python train.py --num_hidden_layers=8 --hidden_size=192 --num_attention_heads=3 --num_key_value_heads=3 --head_dim=64 --intermediate_size=768 --vocab_size=4892 --hidden_act="geglu" --norm="rmsnorm" --norm_place="peri" --norm_eps=1e-05 --positions="rope" --rope_theta=10000.0 --rope_fraction=1.0 --qk_norm=false --attn_scale=0.125 --bias="none" --tie_word_embeddings=true --parallel_block=false --extras=["capped logits"] --init="uniform" --init_std_qkv=0.0411 --init_std_o=0.0411 --init_std_up=0.0411 --init_std_down=0.0205 --optimizer="soap_variant" --learning_rate=0.00591 --lr_mult_o=1.52 --beta1=0.95 --beta2=0.99 --lr_head=0.0111 --warmup_steps=200 --schedule="wsd" --decay_fraction=0.752 --decay_shape="exp" --final_lr_fraction=0.0 --batch_tokens=[32768, 65536, 131072] --max_seq_len=256 --doc_mask=true --train_tokens=241500000 --max_steps=3695 --dataset="wikipedia_en"
Each number is 500 + 40 x the weight over its row's rms, rounded and kept within 0 to 999. Layers, rows and columns count from 0. Numbers have three digits each. The size before them is the row's rms in percent of the matrix's.

# layer 5 MLP down (transposed), 768x192, rms 0.143, rows 675-746, columns 64-127
089:500480522461474453511507388560518543414457506558495506506481606514470488515534480509479490516469570557549541548506451531520578470521488505480439448532512520582463510506543474514444533439500537
103:478547523497529453539463424496505528512501541446460492518436531493462543500487457488454397495472439500466494555499462489518485498510481479463482441502537468543528503472507549543472462528528436
116:495553463565510462463432481566511483487484437500526411431465443422528458478477534416549482532591526518446470478580547448577463515521460571509511491565450465491509429514556548542506463540539530
106:469536541519520445589459514561491515490573494409521544473502513513462483528489443526478512568419463474450549501503502504435530466439487473528449481448496484473469434388470492550483504501507534
110:425521576458425552603484508512544471499508504478536458481512529480509491502497556469446542491440554500455497505435515520491463504502580566474383616455529470544533486494507557425494510506562490
102:424493481498481496553536459436446475480504460465486440491476508509488487479516495480552553473458483504448495534501502511431469481531516495566499555526453436444430441489531492544490561498570442
103:570534512513499522451530537523472517474455470528516475529489454514548500561459531484562456483507520489456529462406552513523434497518493461482554438513552455460559536508534529437470491554486527
106:485517502452565481473453483479467488510537497545378418544484466497544522472590524551545526481502569496421485534404508486454476536466468561587520527523569539536503489483473474443567468509507521
096:509495557546506504507487482504513456506528537511474522519483476513494542433522515472515452524448593483465520438533497535415469503542495504460508446506456536541503471519498481462481464543562493
102:421474449485523445522513467473509485570459560474551492491466506462581574544514498496488508450530484569545488514547500505533556551419471493557425473462530540495508514506463541606505438489533523
101:436504473539464458514511460521482535524521520576573458530549536556513608509455456510513501515494513502529458548552474468473478521510507446470487494493505510562503510534477534488505477533513476
096:496500538481460496530546485459479503484520527470426512437507556554535460561459548490460527525508503469477500520483500521517500542496543533468563553491512515565550545427489551545418520583561417
100:522510451466497497544527370471552521503465622484517527584493454556545516466520545504506463537464437502504500451524514523555533521475468478512550433495483492435536488442451482559465513448468452
101:539422511515530535400522475570538515519522525463493549569485509479467521579464479566415501518490502416555488506436492514574509483456444541479479522503485478535563513559511521502542567497509483
100:511454508530420526513486494525513486518557459530546523491500540520536567522519538455500562411513529553456443422555416532533447515490494511525465490512548534533491475462524475599550507563491515
098:537505440545433445534474465513451486481451574485547492517428486506505507464489512477482601486504477512498529515514426527567507454531483471571573459557570485470520490540506553396492497503515505
105:419543522521505479491539484516469466448544488481514560522506541515548531621498486554452516543496454504484501537488481486474498481462472454534484473469472501572513535439530559522526475449488475
104:554532493490437542474472501551513545467517501506449474489459516510550439487492539542464536533492434550528516481459480461464456522541495469430640466488478503571525541544487497537538569510557434
108:480519513491512459439518487554465485514508514473552573470431512519541493465498552500507489472472453561481519503550549503516497580505523450516482500513467421503428489526460531520507508592509492
101:518530558488496552479502457467455462521506500527546463594532492487430511487541530533549532516484512536450567538459499516440457443477531501553531531544537522529420503547592564610583491570504469
095:497516526475555496435586442431479585543434476474520479545506452417476508499506519463474503474478501499516496399550494487508536467480514496504446480475558511510519524504485515508515439448441517
091:443476526495498463451508509509470459447461421518382460544523584505557459498500490468517481415561516465582514424516607470487540539554617531537431434480520519470544488508534501502513463469467523
103:505426447585536492479524490504511541437488531471458448519475422457498582450465514516518518590519553548542539538469450524483533419503535488542538441485477526494472522523507523475552463461465529
106:541481529538458488506467467533488521491492534455513504491461463515505518515439471431539502436547502464512583498467504475465517445537478463442523543492425437497504486512527490462513544557559536
095:431480458463516531525499542508498527481506495466410524461521513536541448462576464496485501607555500417477493442487552512546543535442453467502410510532527498462494546482475491579558474477496447
096:472556564554476418500426486606470540554496498534478432455466493485449495490477542470506491517472451521477505456492467486530481517487520488525541541506440442497445495530516464422493463483531435
099:469439461488490518571456519526515556525520463528503472516499487537430483484502510516460476429449536530540520558476473492553545522490522513548459517484475543558508433532540444443468528469551482
103:391503516501512485461475463521506565443481469447540498525469477465490533430522526470511547510563579455481442514468515518561493451458531436602453557463531598520449462489549488482476476511506484
094:579471490408493526476460498515522501521527436540532442529492467465484521489504412439425554499525495526486544526493508519535442552480501509544519444585457475437581467469468533527481508503465517
095:417502528527479446546519478561486508460473442411563439567537544527453558511468484566498610536471484572462569508547505513554494541568533476520519484497447484506476539458533468566523463511415440
100:506497546445557480469448475554499462486431524509493454461489535428468526500476515462509527555487480546522481506473507472397435482535515526556478513574496511494462516558530498504505483518536474
093:501444511470516516514512440460456490519481550533529539552481503495419591498569492490487508486558518503564475537547477560465485477502534533572429474561516541487419491546509502458518520485468443
102:499522528518509477554522507476464519472506510455509526474469510480492525525537417536458467472508563483449527471529474512470490477500493546484533548478463366656471451482525490554562500501530514
097:519533557501458448476519406478497489466565489543546454479560428568390486518472412493472493449507483510502458530460514525466540468490472512468523547439515564487531464562555493512492490585519520
098:487433457526537475457520525490490461600483540568485503466493472558480508520468441476496467513485498479521463542558572457551449475490567444465587440500503524500455464593566522516495500546488530
101:453494478505478465472480473518525489532471537381518520537495522488518490462497558523457565548532510554574554569459481461575546539455546480529592450523447558541474520498454469486578384476523461
101:498451506484452438553508434425515450513507503514535473497496502569479459446465562405531515496442520496467576489543461501498532554564511535474409547505502468570457428478483547536504463515549490
090:473481465531515501533507458453523481468520516574460489528525517519527623583463544530528464479442488503514502434497508479501489542471519553532498506474505552466495552500354517497423551481509519
098:499553509489527465457533495473431461457491502514546498545506523587517547434568563478461504481546489421475567479571462485544518411479557484557457502487606524504526533488526497584473500403486460
101:497507496486492513599491523512512469469455500489541508480500497473461465444532409523562449543512493494543449426546380477470496512581505517507529565468453564528510517457538540531487462508435515
103:531476536568458497481523427508524490485479507493553527427549545531522526437557427453506402494514516522452494506512404529520477469564501544518537481538476481525439474502491472515554491445505485
103:519553516536572519471553529460507444475533494493489490546564506511505494559520565422449487537548442521446492498512516518568414475493534394538516417440476503486550496504528505581446514467525499
099:498605541454568382455473537427482484489590486476590494522494479492505502485521524474445557565482470495517449562498432487479543448553454485586554510503544496456574475491542488540498478523518454
096:528531522467438555457510500512488439533475545481462500468509541413547546447524445409522538486540504491545478504474555505504445493535506526514544546477477504462506476543448472546480470434471493
099:517504495450488537404515514529547501475490601456481555506514507497531556432472521477491502574484458429473496538482456483499499508516497480492545460498492568525473526546494478459487444562488462
100:603421442588534548458437443498501510487552483504480503545454472450451481501526491486436476501512478494511471491550517481514489521515461585471484477563479489447507575449413499513525452557542459
104:523466476491505506471439552500532439550491532427518547523461447512506514559542517463483513508555483570497489491494497542485549428569518517408543458422495483489521589450464481510505498521579485
096:465443450508537479520509526568506444489449450516481479524481510473441723431458462486519466421500491536506460534559526481470549534464489496546501549503441452468449513569483490489487518492508539
096:469538447471475523518516463457494454526460564477518467532503481503490408420508439502573514506465510464487499530516533471556513513520559416521502515508470532570455470506507593552544453512520488
109:465529561483496505533524547490534532540538503458489485532515466514429499525556533454414508547602481484526494542478528428506521507523519471474543535520459551435445458479502469540469488561447499
098:512496546444463513543583490484444510430482562535520449564471544528564444533538493522528479502515518550514634460524519521518490498493504452474481464524533461542512472431459493514554517434483544
098:451479547581492528433502490463495536434559433521525545515473432533481442460601575507540509505549484436517485477502528424523580480524519480448517522423476388525482560491525444594503452484473545
097:464525515474457381485491450490490473527448475501519481564482484458460476475529513459535558495430421553586491531572515489576469470447492515440516460499490447488508518547489590483469519473509537
097:509499510498479473535519531490495500448518553537500563525510507470387478571475553516478533465530544484495491453452584509470545530475514494468403505491490479442508418495507486545486459491468536
104:448493438539507536463551525487500524529515538561509473560521510422498632501489469505502537555513519519453531533447521473420465571504499525587542522556532550528513477486505440547507444534499523
097:548507543406513520506463437460426404495499409434437454587491502478455633463491501494520496403509456460538506500441509453438531566498494473582461517512494496446492517478477454495548450448442533
095:435529527468505504554445563587527619510596470428440529469460498535536593519499549497507486521552485521514484525441440465514515456520482501482445526463533556484447492441524439484499446465443502
095:429525526445513453575451553574530452468495555474505434481469523487471544484520453458458467442496510542486501494509467473571483428547523453451495545531528583452545495495452546541521447457462506
098:541435463497522513538529535410501421511465531430500486493467584555477458528485530475547458544510490441523551539496538553495479567521490478561533492498569489478460518485496452431500470541503425
091:527481509475481554476530533438415523524464485498538493520525437484456412478485423551528481553540544507528494582491514515470509517535505503499533534499502479548423566558512546478473517515540465
094:519524539455535398530527491472469459537512495563536439450433507465501450521518533468563503485474566561481550474448463528491457462430496531446470501500486527494467522552536456587587448505439464
097:442525505512456435494480560470524487482538516467367451507509551472482499532537461511517460537533533521519497468483511509519528539547503486553497409498508530529485469471505532453489522522558480
100:457594473507533565474479526534473465500468564573551538523536545444470516505462569464572553470492521507483482530517518495554492581533508435559530471466544440516511558521537480503451495414462533
101:436447439464486486430498539456491542438563464451474499518517525475491451491496489542480528458527536487577531489547489521527422478515559448522438503436462465563471508521509553470547431527482464
098:491627458484569511486487469495505559482567443538480444520518520473479551462520427461555498487454545532485446529546511449512465555466455486506488512490489432517473505427433428466528495442529548
096:479537571495467491516451493487462521468493525522524539498427485392544517589545465451483591486535558499406481523525509481515543505544520525562462494480468502486479471534617516446523505573547496
096:513473509549492466532553510495507439408578460472503534481512492536566450484583531557479539476504508469549473541582510495566517512516474464529551500512497466542481498430558493441449513479540454
105:479441447522578419512418526551473468488456431453482408501528574551467418463470523498446533423472597529441436502507498566435533454518454478470559565486532484508519482580486519528506513525541501
100:426516624467527513450478566449485545480478512407507490472537496500513486471550487558480554481565524509442540400555574529562484426599518553565531504493466538436486522439471570525510530518496528
104:438522438448553453476435394563507553481476527490498553533489473492580489524509488498492480479469447487469464516522503464486545471547540482513499451544563485536508444562494539524490555547516461
099:547480452429473515461457493458480517447562485463440461533498509477529572546448558480566516510458521479489496563523539490424496565432513482529461482467466461548588456472422458446562472469496520
094:519503459517512512513441516470598462559471523518518495476511512527391535488440571505537478526546481494530524448478468475475503530532472504440558566519522470420569581546490557498518512475457475
# layer 5 MLP gate, 768x192, rms 0.15, rows 676-746, columns 64-127
103:553546552500515570470524463506457537546622442462496470468496484485463568518495518446432491470500452495499514446518493535536491589541491451546505504510540550504495466453507568538610491474450475
095:478479519476503533495495563460521576485426491438538513463542553588539447491550480453516393555449498513511551468477501442456577491467439519553520561444533483517457567476525466456451560521494467
098:464503548588464464531464545451430558462469522483457505445424486485513511459526489447509489459517551425547455552527487519473481506517532518549510529445503502524461539499558514455489562504473534
107:521511438491544428505469439543483541445560508473521495482527522465502514502593509537451493481413428533542534575537475475568480445521509436516554403461488441473417430428477460499521563548470545
102:535519449534519494545503500599534512498553433488506505514484515524428565496520478415515519455417557482444466468532485466545483530538545505562550457533443525521479401537583505460497560532556513
101:483502499508516432592486484515492461456465462487503531506484512447517521526503484541515551425517447525547515541458564586518484503480574520516551498476470492508441499548445526551526530505487512
098:506531468487565504533488554537553455494488470528547506514481564435477542518477492498504524474453477505400477463476483509526489576456535468490523493514512481554552451479450568451486573487511503
102:589487578486493483507493540540490527533462493521478522425504490508521549585480506510436552430518560579571487551485480432512416537513485461519448447485452529494465519528457452501458568458433480
103:562502527546467498529512561552438574504425464438507498540452512500472523449572500533449516492436508527489490556464564478471558467429545458501533530550455469523487476580476477411572516439473537
097:582469489468484541478493470559410587516475490473424468508439547514442481538563501544464526435499521431505526530482580502500504507441481542477535513397481559497445516463474493498479427509458474
097:506561497474550592584458524478486484476475495525532483547546486565472472587483573510470528499537497433507490393550492531530442489557526451510560556506539514478483503521523511530445460567498498
097:587538577417500427530494484480486540493494478411557395524519519534476552503444524540536491470478440553530543472546542527592585500467508516471454481477500515440563506504431486401525430499515508
100:523484529480518475491494483483506569606523437543571504511505512522502540469467528497506402506460516579519458494550500512450470517504496484455498463502568486475534471494464527529502470453557548
097:497445491513464462536438471526490545485508488516485449497552444484529504562548449524466482434502522551422472521503479510552500513488471589408504471478542436451445450499495407500525404575491493
104:488550521425518447546483468518570488529533458438529441526480520530522484582503491435536590452517506548533531536570502509505512487506587454549511518516579497520453517477510520502502462411482515
098:529442501468506491489471510554518545458557485519497507593455443488493516460508567522554479511578472452547585478470520476515547483568514458508493534532476532478610506483451566500547534488555515
094:468444487418553468484509526462508483474501479460483487572414475517416521494549503499565421531561480481447475492430565480496485514542481514602542557475502520527496505512570494445486552494489505
105:529540472418488480443582507490506489589541459486551520410494505584503528445504459465533527512468439429501564506488504516471476438493558496546502478526568513491453498496564529495497575499426484
100:517489531581459559462457467493503457489497592460532506518542510503437540482476553551491526433478484525511546513482506466515485522506569500542419519570516559544476504540503452420518550539488513
104:506422477523536506544577558515475482492531510409545485543513490437477547526517510580495583477503548474466526501527503517470536511547516538449459527502469477506474502538540509429529484512556519
095:436485506543439461459432497495532438520545461541489497525524527457506507499583517456489542500539501473539484479518532531527508512563474495521453547451485522446527488502511544529505562520476499
098:551536459475476447544462526540517493497538564525489398477500536479560552508514434443510459490498505433483510453461481487529555553500538475513583464446506489469491567525418572525548486484523495
103:525478489462546443510530445452519532502490454456466480408390496564558461472524545556484562544540406493562432522459569501503509487451487551449527457478552451532462453501509474582458451424514526
089:430425575526502490455482496546498467552485536467536512497450480519491484457492453540518613540431483515456509453476462543485474488500559487536570505526478530451478489490455531503546549554464512
098:602564533456482440509505460485451529472494430434497482526436528486547549477503516591498470455418468570462502521522528508520542516435572531417491509544541457481479503491560455521610536483482487
101:487464495556553553497452510603465454475450530468539458428529519568584445434489500507507497525415485457388483463557491533427491500518442453474511466506500486467461503531569526474513509484494586
102:532444535590502499541488473502463408606419527496488456532486475537581482510508508526457518535438492518544477544577470457462490485523531492491531506546539498468488479474522545563524497533483482
095:511541537565473504568502558551523511561514478462506505544477464448487523569507566530576578487491523464507438567523567410480497472511584527475539536464519574534501562462463478537508507480567467
094:512419518489417547489592470524474530467462406478529459475522549519566510447357524492510534488477459560527512544504523520535506508459461538516493505476482497504448533541486469508578444553458466
100:565533553516484595520551507467525484493496510543510476475451546446481516523550495471510493546535450601517555473467552533519570448482529499496549510495574475536464549518474481549548491493515431
097:462428524472538536541453485421478516492428440483559504487505501553530551463474562467544485478511440482558464473466592559526509546470495526441525452444514479519559484556533558511449558534508467
093:436516539504554479483523503545517475531513452529508410564523565458498537527477505424560552515466506557486507502518478509525469497538541520563478483522499445433488524478483567462422479499488539
104:530529564467501466473525532459500538493477477528497503592485492517507470491498491535537527480483474518492505475502538535460533535491459542470478554449473484421507480531521496452453546535558529
091:503443507573520500501423488447475488560435435493517448504462579503500534508544481533534493460542506482495500502480529413541504526483451499503509508489466519426525487506548484547540461524530472
092:467438521478511530543564561505443460508497487527438593507572529528551515417557543518473468493500503459472495498558530526543547549568529475543483484497508503427485494478442580487569457511546515
095:516525527464504573468528506480505512469437526455518471518424455487511494557517516451482508519500476466473605504451476476484536547597465523484469445563512450457544529441480512474550540484516519
101:509523542548504498528460491397476472484477501557499467527448482487496546629476565516570501488473495470425489444469509500503502478498510569518504494488465508470536539500383456512454445553513487
097:508509514533593579512498516487506446547528499487566489494534493457568483518492486481473539544566505417500423558468558474542486585522520456532409465465489493524477538520487455444475468533471457
096:474512514486517531469477495561465470467416534469539530516500484601500562438539551509447498543524542521517520525530391457454508516484506452438450537520500536507567556480542503448519424433538484
100:511494510534452560480533552555472482474521534482514508573485452518457537442466560437492515473513535529484480476570444463552502508550554508496530492488518457493522501526480496490439518505530565
100:522492453566495516510507421516506512516496502545424500490528567531509497531528475512519472481516492504431553507523450489508508531508516491500573531427519594506519479483426470548608470469556429
099:429452489513388510520510493514557505495502512453479487520516501524542464536534459461515484513423548549512491490527563557532525508502464437510503439431550503548457528509438478456489488408447511
097:504499455470454428484482492539512494453439523472535523498516478504442459462446434501504532542533525462516491497479381512412489520507504478493487456467446486416444562479565545447463473518501483
096:529505492384589518543523466497584489555457473463483588553520452447520523459533533552472477513508490484489572519491476521476477558559508493459474406529510482557514503577554497466482514511435459
093:514548574547503503518478564478487419500500520472556447491518490538501441555431484517483486450497472554494490487591500450445461453555466513511460552429481525554511532513539453506532497503536480
101:516489502542565501553437513550568503549474517550503483547551511453480565562503521476527506499483495491479559505556496465485476498443479485446497443573497529566584549498572470502604454455510495
097:534528462515467429538511519467551476529547453455540455511478496490525549472441525496570551532487554498460487452408516432551516506513453525468508487498500505470497504525519508545461460469562488
096:542551593519511483499481571423457555572479506478442522439489504451431560516525538473478475590559415521440496500550489465575459515476506529574544459489497467497530495504524520527463490598488571
103:506540508580541551537512526477484488519474516489485491465480552446491552454465572491533497501480540469523476490519528479408504475465455498508521543500462451545535488527484451529497455560586445
097:466483561553528491535486441546530543519445476508492485542553527501459525524434506477473504481512482446464488468538501507504481561417480496574554465558555554440416500468471534551417504487463512
102:493512520540425544454457520479543440431582522497478444494544528473484527492519532474549497476493473429510525541498551469495513483502509522563524502465529545443537468546502519512547555502441440
096:514520516540486506541440512469521483470430507457515422574502546464552400555453454479571502512476461491525553439504510517522496470564497446507486556457515492474474426466525539493506383470537531
097:450537475488467529451491515519483534516461547492482480544451504528416553488460513546419569514557490502528593506446534533516506488469462436511514493456565533457553517512486502494471577493542524
106:503468493544481556528434464550470509516445511485520496516456541525455435515561537503516541441540449514478492509498528454552517519567449585432451477481529549465520509509548520489535571469534502
096:493479515485554499544460431466467411490402450456546473565524528513482485531475539401530491376482389499534519484428460474490520508487444459522416509484529512459482577521473502494524513484465534
102:477521391512500542464433549478443493512515474496478516515548508459479573489464517494479479542592486483414493551487534608570554533509542495483535547507475544512495556551543502467533510532535445
100:544528457519513549483498590440421488495502503441517539501509456525479535500483568541453553449487484474521486506484492516447455491537515531518524443447499437475546471593454512485431470539541497
094:560476529469479525496474580513542519489551471413501521499441495643510454514481486523518497458487512497549427470503476499506444517476465484499480498493482559488480535528457553509483526514456510
088:510460524446486523552448446558558528488548442508490515396473510489545439499475527487524492449452508523499448462434456473552532533463448553498487450477423444422529431526479502507500514452505518
096:493470594446530517514522445532483449490468450460493557491449553490485453459482534451495455471547512484490549587486461433549442503520535467503507469499566548504497550502478499594530528487484473
097:513445465437500542516486483517565601471459492481531490565446494472485569512480464479489504500544529496490479523459554513583475566436462446519463548472437553513481520480450553463448459409514514
096:485528528522525500400519531514496559500502512520487471501426418550485534515553502528537474548455433453482494488466633541463507534523470449536485568510436489496515515475569503517476542512477480
102:539491483496591477498554533529499544478402626416497527558535582535496503524475453520516423472435485463522437514500459485518498490526513475438513535492491494471486516438505536487454542458485490
099:529478560530540612538472506501471462512454476541542517445449534507447510532512571475438491533551443460494491509498565487490508480495539570559518431424545457472496505517515520534460574489523442
101:425523487519473547498493590539492479517467508407550473556492413562445599426417508493459469474497443502473466599575546515521544465495498471571510520503509543532502452522499460523529508473548475
094:512453512515515461506503545441519498425491489506522457497547519492504528503614492529568470522486490518500483482474475518522483511517467407554513510473527408463520476539505522438484444485534524
099:463475507494531570521416543483481610484482467459462426482498444537491514517537450473536496431561458458552516521526468477480499440476512465456531454470546537463528601478604435540508481485556480
100:515479463508454440560481433571506441526533444475460471456440535494519530555448464525487521484471506489563470541508554489519538522517513396488470510548520401502550468550483422498453522495503480
104:552509525575471488506460512555475503434471483464498587506454564488484459443551525460485532522447440460525546485473531493497552499452558462479468502525416578383463509438558537461506503507484482
091:461605498560554466538550469452479537520445527473563532512543530515514427500501577493493576426441465441509531469512437485462529504469496493494468531550504453553474494538548500487415520487510490
096:540540468499495549575457451465549476573491467490511497485452519454496570450477510581493510499575543511444589503507488477478480480508554450483508515459461534544528402531465457536486552547448596
# layer 5 MLP up, 768x192, rms 0.152, rows 676-746, columns 64-127
100:484499539502519563526462505514489443523487448524538496471502502479468500484526455580481552467522540550492508520481521445460490530507453517554480500513535576548550541512473442510547446441549495
098:556488511585533524450375519460529456511441519509496471558462450501490505471497538469592452561469494482525411542531557493531504549466479508554499470566439564524534527540505545514546521469563516
094:426453456440491540457551506515550484510449545466565545472532517514455552489429518488575522502498460485435543497484447494496421506527526490488519472568488536515464531488443530573506448616482483
107:563502501489528482442555523500450500496562508469442461421540535512508528464510553484437513639449525449440504535544496529454542497492534497446525457501477504505482554573477446538489555499575485
100:514501494523522474388487503538451460506530487504487560527499530461520499524535521536441490500480480569478526471453509543451469426508511524455473482395511443454475555393539452523580463472514500
100:476481531503544463515461468534587422455480489541510502436501515512531496517573531553412608515547438505528491485497479499431495539476503493591494494411514543522489465541563545495490475451523530
097:487562484424527512453451516530537479475554494464581523472476530475523514480496577495504454498526527518483457594476451465531474557416592483541484553519423562556475573555455458521582458522450494
096:504518468461479467552498553518450542543418497476482570541463556524520542507503474524518535547508488493557528551495517500538517490507516470481550618432492476416548473519530518526591593453477421
103:531508532455486464503460461511479488482515535553505520555527509524476436475484477470366542536425487529513477536460470486426458458536521513506529455571504462600427544512440517455490514509523485
099:442495556587463473477515492524447533411504478482467560492510494559468449512518478539514462505457447354515533479510514503478520551465506525501536522496546485506529507512514447459509532511524485
100:468544451565544518466456541541522499484555476540540528508445427499486476474560494460492475528504479488456554453476436522519489446428521552524476428527458467490541476571515567475570500503523538
096:493465529475476437385511572463518504502536509487510499461478485515542551479462467560498475465469554524555498439548485464523519487437482588540487558498459524508477497547519482489470514458540539
102:555532465549494491549511538503501442444468566519507499445537550515506543438497520466588553446498467506459532493529442489480483451507483492524527453514529543459435426486482485518569486487470516
096:535558480498542490500520465489516600591504516514490497500418510501524530404550521464542527541448490511482521554535494497565553516562449499533529513487535528476534477540527497522527472456561470
095:439534543452517442523522502516556507466520476461464578528539483540478523510530492502542493519490585507505479467531450523512535482519540508526527569469403492538452522410467468531455477431486506
096:491546422518518446506491480572541505471469492473431550550487502588567463422559495489489469474514559426461520483470539457518517497553455435461480502457572612541469504494477568465435412502558534
095:489474486535518499429509526523524526487523451442593455500444500490488512446503450559514431492571465460448459499478512490487529415568517501527466490506483549470457470561569502470507488527421478
105:461487467510507540479472551427511517490534495574472442479558428492512525495445486524496475528422456546519544477459481545500524469504433570418421456500442537470470551468489561530562498487559535
098:467447488539488435438430534456510510518482485477462435476522473600532503528445520472558476456483515541514458471450437538495550449491586525510480504527440510485494515541455480433492432487475495
098:507512439491573511463452472466551448496493480517478457534464550585440484437453479476511536482518510499522495517525514434566490589474494462533487466526510490497500430481411442476505525530561488
105:527502506472434555501517497517486527532481484502532497494513468460533398509531434505477536462500497502494488566481454527502470461556510459477547496491519485530505572511481514543565595522476469
104:455523536431496500435518405585518555541503495522525474451549494518457473508570495570460450462465517550493498482470527462477502559487565518609549564432548515491505486538491457530503402411585438
111:495515592483490461525563466481544582422493466476466495498509418518527468422529543562453546502468509496510457531503568514513452495505452602476410559488538524463440421518437525451502473474436518
102:504441495548449443504542445505500479513490457524549469514446520540485461550477484441549393441486514557515543530496491452477456468499550545520509489448524478546528520496544519483508536508483521
099:529523419508500471488559490476501500508533527472488607545461474535521514515558503483470556522470525518586480557454533515464521506571500540495526446490508475505450412428459496579526474521461460
097:497518499513466462445507478486570460480492468506457491472500519531482554453482521462537455530549522437581496496539472540543427426483528536465553553512517469479551494462446525527502463533419512
098:545508513515480498412573474522415493479481537466474500560554512521504472517446589443516481482500518513524526485458510438403454485496458509511531450483570437562527497451489491517510554543520451
096:510474446512486497501485544468442502491499571466392483469577497525566465502536574532564553546489490480512505530481460515433464488557443501467444499547478580512546468518440524490507544511492491
096:532435535481447530536448507530485492480502552518447493487444461490444537506495572474479512534495503493497550552531515516546460469509554461497526514469461507519472520555545469437441456496539559
103:491562464485525573545496493479545583490409548512536509489466527501526448494494476595500512498468464440466523512514473480497488526541528512455484514473468486491445529543492506513422411503459487
096:527519505531578467542534521550518507495542500539531477553525533484561458546533469487489497486506564548449455551595485508472516478564529432518570511542460508498442511422483506518530498573510537
100:542568497507469519495460551534617539530468533526523490541492487513460495460490567482499498503520468571517505527468442584503487519529561557548550424459503514498443478466446504483543502493489509
093:482430506547542563467457486493498505511491480480447493474465496463553509459538560601490514541511427507545495473456467489444490505520494529532576489471485558537485475457475549523486559413560496
092:471526510527511550502584511515476528507452491487449406522496472442459481459538501569492547534551423536426458513527515527465520567485507492495427588532419531534451447555563482531472493508497476
094:524547591560483453478481459477561440470514478524494514480470432480494565560502452524481494511489534457523463506517446486439440429480541449502458505593530449495504527505417448464423450507448511
100:515498561594452537451506478460481503541553506537470500491477488493545535548501491505490381481520435525511528448471465480466505507501476483547570474482465517452511494520424460482477540514497475
095:478407503538502430481460513511482492521501501457514482464553531493513466506578490455447515537554507521615495525569499466487483502542483482516526496509489560560468421425622529465472494468494458
097:470489493446492455425472408491464496528432624503532553471471441471535460505453481472416524538538486529546507515501532487490585528547478492444556409524497541537515549494512534547486485551537549
101:505506434489513479438442479514485541550549483504432413503513531511471554534442496519445555439491494547469492542490568505558525530470582524481510509527522543512455486569471447543491442455536498
098:505427486533455519471471498521426540493471509499450497494387432582497472539502526448517526502464508545572480465510504478497517491455500414515449480535514492470489496431496534534540535555476583
104:454504512488517490497464525467549494469439479501427557460580470532522504455504522554474580478544559577486491469500414461549525515465461492467551482476470558462533525503505472521521456428556449
092:489473495476492557428397511443541538508428487511480558542518503525533458584469471501495429522425556516551516456521416496538467527582491530445444539479500560555482527504567474493482463418507554
101:556537471521517449500478492505509562486505481469494509567471489572416502513492579439568441479509540511502535526476438506473485554474483456507472510510429468592488478478531573482501509520536569
094:478539459487527510558509552557464477550501519573488533465482549494553522594549478486482481506553505496519476477476493488562454513448475496526458533492486439502513519504513509466557532521515522
098:454541506505464452508490496481554505535481493459517521492479427509515480501556519612547489488503510501468526564487493513543447514488494461502503506450483491506486565531551495441528491523543451
100:456533484441467510522487476457520529514614546569425456503431492499497521450413503449546489569453505477477468500441483502521546546465501475503544555456560541553488473492511505495529490489504541
106:450557599466502529504489477510478523470468507571466596512617488485545456554568487499495473515493495495510558417544446523471481459476508581528465559509541536582484491428439517518528462569458524
093:494436512517529449557570484499519533465500468553465536521497540490489456572552484501540496589532475521474538542533527503467563486432500537489514560543611395454556435501503396543524530500502543
105:503516570485523539491514481486565502519522498553425497416509566556474534599438557499448496523478512499551534471552441494478517565436435507475473499486543445573561462483420555499500452463538468
097:468482514506532486488506495498517489513505417476424523464518491436366442418550531448523430439473505513482451521470488464464480499561552520538486590423358487551425496515512478459521496498475493
096:536455491461510516516554434521532429501494548455440408524481528435560500525460507493549442570484535525487454399518494574456523513496445483507480472540528547498474469500516431492457579481494583
094:501487454495522473470494522487568456499590515495457438461478463528584559462494539477465502525539456519443472525481547518478500548512461578444511580442500471463443510452468422568547537477514461
097:445489438421482541479484511509521453543508449431537497501535543532594502463575535576514579463429494486506485504482496480478507447496580420488544504536467480488431436474510490458478523551530525
107:455480540538446446540456478519544468355559457452532507526427448526546431497546507490489439453417481443570489470530560485512549417466502426468488450476469472475472471444487552446452494488479487
090:468518414543499496456540593563542568545547581532490536428525498422514569496547459505491552613560599509426485509539523539516484527495558426517578533502492512489542497571524533531518505516512459
104:491519513504545569514456504473488492462453584523543436479549548498524470526486502514499504452495565396483587534539490459450419581460528492559549495482542413493562536584486542497517490456522484
100:469433544518447487472514541506502589493503468603457539484551507514442517496569580479580547554566508459527495512486468485526542514438462482567523528518505499461459468444538520467476561413507554
102:485473499400520554466488569615479535505466494568537506422540484521538490557436427545472512438526597540512519438467434463448526463481482446435522503513484552487561477501456477519480506527493527
093:502479506556525508516441480576572492517530513466444510493478504479526515488500544491478511457487472495544486468492467496485500454492511586539497476455511488431602448528434473460522519467493543
098:480551502497405489496483479541477493503544485507489459560491551555492487503551422554437552482511427406534559523506542476482508411498469459528556448516571474488492525519458501484456493546561526
098:547469487448469506539528520527540556503505529511588566461444531464543519520456533530556484495475534517476470508510541495601507493481447474498525598502508546505475486455490536499451477472503521
099:396451532555545493537546504450485500497469489560527500450501427534497497514545482565581491498486419463539548527512427464558462488475487475501593489545530505514545545487452435530498551512501535
098:508543483503485545560575505517489520509524503473517495512499487502555453546528492476525555538479532514465501513457515477563511513515441424569540518496509488524495491409527500549503567538507524
103:412390463522463459425472512544478469484563478510488474487491483463479503510473514521463495490572486504508478500459524539561541519554586573515511459541480578505558448529537489507435492509469520
098:545509441456450466519512490490503551450471577507543475490508517547488519426483513498458380431488548500596518638484531484546458482501413401532500461548506471546560500496466511533528485454445528
086:492501494460420476510465472546428487537478547486487499481520506556509493493373562503464475438531466436532473531517512546461511464572484577480489537504487509532547497549504446480545476514471527
095:510524534461552533590525533454470471519585527460475547514516476516535515510462490463535496527518460532487534503517482457565460501483528530485484485464456530449490405433490525501522501501548565
098:496491499515542422514437477457485453539469512511518533535411459457491493523412535478482420470479577520504529527430567493448478412495460476424455455525464569483544503554558413513547523487468536
105:565508507451533506493572577408497425475515473502492550519542460521505565469465499540492487489530556450475433494538499426480485571476498512498486539471509526455484519476434539481480535505429490
098:510456501534522441531543521560457464570403470511595515503412513588518495526550459510457578482508503513484510452446546533508546460455490497517467527480490548509500541514540490559546495464560519
096:475531540472477443457526504516489521443559455467506453464498465476546400441534448456572503460552413464561476546473475560472453444427558516515424457501488504505494452453512482545532566469492489